Weights of a small transformer language model.
Training: a variant of Adam for these matrices, 9562 steps.
Each number is 128 + 32 x the weight over the matrix's rms, rounded and kept within 0 to 255. Layers, rows and columns count from 0.

# layer 2 attention value, 512x384, rms 0.0198, rows 248-251, columns 192-383
[[124 158 104 136 127 120 119 128 101 135  67 138 105 128 104 116 163  81 114 149 116 122 148 140  59 160 134  19 105 141  90 128 116 162 188 133 115 178 147 123 144 176 148 131 142  99 167 128 105 139 103 115 144 126 103 160 137 114  91 144 141 134  81 149 157 122 151 101 104 129 146 152 104 139 111 101 136 101 101 126 164 134 125 206 108 100 140 112 141  87  72 133   0  88 170 136 132  80 106 121  92 148 132 106 149  55 132 191 120 104 123 116 131 147 109 139 146 117 115 145 136 135 164 185 201 127 111  54  70 161 141 120 142 128 126 116 143 130  49  90 108 141 143  60 154  98 139 125 116 139  64 143 120 124 138  99 130 129 124 108 118 128  73 124 141 133 155 176 141 238 118  80  93 166 148 104 115 154 159 106  92 180 119 141 127 135  98  77  50 188  76  97]
 [129 155 128 160 139 147 135 121 128  92 148 118 100 125 113 118  89 163 105 124 127 107 164 135 170 160 111 195 134 114 116 119 135 121  94 113 101 164 122 138 126 115  99 119 117 124 124 159 118 125 184 107 135 142 129 218 149 154 123 140 121 106 121  40 145 127 176  51 141 133 133 135 153 134 140 116  83 163 107 151  97 133 117  91  89 111 106  83 153 146 171 125  90 179 180 107 127  75 131 154 157 127 150 136 144 119  97 114  93 142 142 123 162 124 127 118 122 137 171 123 133 168  86 129  86 121 106 123 136 144 154 128 127 145 116 158 140 153 146 144 153  92 146 169 139 124 103 121 138 123 146 125 178  96 130 156 124 118 105 140 183  90 153  90 125 142  98 165 100 138 123  97 168 119  81  99 144 128 157 121 158 109 112 109 118 111 118 193  58  67 126 114]
 [135 216 129 135 173 133 135 116 138 162 239 110 158 169  95 147 163 112 107 118 120 137  93 107 107 108 135  69 116 106  70 157 123 132 175 147  92 151 146 132 114  73 137  83 193  98 126 124  48 151 127 129 161 112  93 117 181  98 115 133 131 120 105  54  67 171 123 148 126 140 136 102 135 124 164 116 126  60 117 109 184 139 102 111 121 151 168 125 125 181 114 128 136 104 139 118  69 105  98 141 177 227 158 105 119 131 156 188 149 115 161  91 179 101 133 138 115 150  82 155 136 117 143  98 128 113 124 207 141 133 133 110 129 140 120 102 159 164 111 103 112 197 134  76 137 175 142 159 131 130 110 118  97 105 124  91 104 129 127  90 164 118 107 164 140 131 101  92 160 169 133  96  80 151 122 161 122 145 130  77 151 136 116 131 130 136  93  78 126 218 144 110]
 [132  91 115 136  97 130 183 124 132 149  86 121 131  74 135 127 129 144 169 131 136 154 146 109  97 123  88  99 145 136 174 133 134  92 136 172 127 182 136 138  86 171 101 101 105 114 109 137 155  98 129 113 135 108  94 180 121 152 171 142 147  86  92 192 120 121 116  57 134 104 124 118  64 127 105 126 113 182 169 150 102 131 129 158 117 100  99 143 128 100 135 110 129  90 107 132 155 119 128  83  60  57 156 132 141 113 119 110 109 163 113 134  84 115 130 114 115 154 132 156 149 152 116 125 170 107  89  29  99 169 130 144  87 120 134 133 132 108 121 162 143  61 118  82 123 171 132 123 116 125  95 124 121 149 137 113 192 215 144 108 115 125 104 113 120 128 103 177 131 156 115 136 153 153 139  93 146 106 153 136 141 168 144 146 127 125 150 150 131 157  40 115]]
# layer 2 attention output (transposed), 512x384, rms 0.0175, rows 248-251, columns 192-383
[[146 117 116 138 172 183 121  90 157  71 142 158 191 165 119 135 179 130  79  87 129 144 136 136 115 132   0 127   0 143 140  90 145 144  87 112  93 132 135 142 159 142 167 147 124 125 121 119 108  79 141 100 101 140 111 101 149 115 137 118 112 150 122 141 140 146 111 124  89 154 135 141 113 249 107 128 159 148 141 100 106 148 133 100 129 140 136 114 142 118 134 147 152 171 146 135  98 134 134 168 136 118 140 135 143 147 146  78 120  67 150 143 139 158  29 157  85 113 135 102 131 138 117 122 116 117 161 143 191 138 173 118 104 118 151  99 121 176 134 109 120 150 111 146 128 102  33 151 119 167 121 153  61  62 136 193 148 116  72 134 122  94 137 137 255 101 128 121 158  78 117 114 130 121 130 222  86 104 141 170 127 125 118 127 124 179 138 136 120  88 143 160]
 [130 126 135 118 129 108 115 123 107 136 120 123 128 107  96 147  67 111 124 145 104 129 127 155 126 128  87 120 105 125 135 116 216 149 101 110 145 130 128 128 129 143 130 117 125 134 148 133 162  64 101  65 104 118 157 132 100 130 119 137 125 131 132 143 132 123 136 152  83 108 120 135 137 104 151 141 103 113 132 141 141 102 122 142 144 138 105 133 148 120 103 130 156 120 115 103 134  87 120  87 124 139 124 135 140 159 139 130 131 141 135 141 122 128 234 116 118 151 133 130 157 140  93 131 133 111 102 134 140 117 120 123 131 117 140 128 110 153 143 149 121 137 128 109 106 135 131 104 121 117 103 141  62 134 123 103 139 117 139 148 140 147 130 129  22 132 126 125 139 120 138 145 105 110 164 147 138 123 128 157 127 107 133 133 130 116 129 120 154 153 135 125]
 [119 123 153 104 138 140 143 114 145 111 135 122 118 149 177 120 190 129 130 169 104 134 116 142 116 134  90 149 139 160 140 113  30 135  98 177 120 113 120 105 157 143 129 148 133 107  76 116 159 168 148 196 142 119 139 102  77 142 155 115 102 168 145 138 185 145 117 106 115  99 170 103 138 127  54 133 155 130 126 150  90 130 166 144 143 108 136 127 175  50 139 155 104 127 118 121 171 155 122 179 110  96 130 128 121 101 111 118  92 112 131 126 149  99  36 183 137 105 115 115 122 159 145 179 109 129 139 138 129 131 158 171 128 131 137 106 119  89 114 123 152 108  84 123 165 108 126 139 136 151 160 122 205 119 130 114 150 133 128  34 138 106 114 117 171 128 156 169 113 117 143 158 135 152  95 106 106 113 132  90  50 140 145 109 101 147 117 149 133 125 132  98]
 [144 107  97 120 149 124  98 131  96  97 106 170 151 122 130 131  40 133  79  34 117 104 125 121 141 140 185 108 158 126  96 129 188 154 109  59  68 145 156 100  93 103 112 152 100 139 152 121 115  87 120  41 103 144  93 119 170  94  93 126  89 106 131 147 107 128 103 155 141 170 116 147 152 137 143 168 139 108 101  79 114  90  95 145 128 133 157 128 108 179 138 108 128 136 146 155  94  98 140 154 134 130 131 149 106 193 173 130 147 158 121 125 162 190 192  89 110 103 151 133  97 102 102  91 101 135 156 120 159 115 105  91 135 111 137 150 130 170 195 165  88 119 143 146 132 111 172  77 138 122 141 138 131 187 129 156 107 114 141 155 114 147 144 159  88 133  97  86 132 140 142 142 116 126 142 128 132 113 106 156 175 109 139 152 112 154 187 173 125 105 133 154]]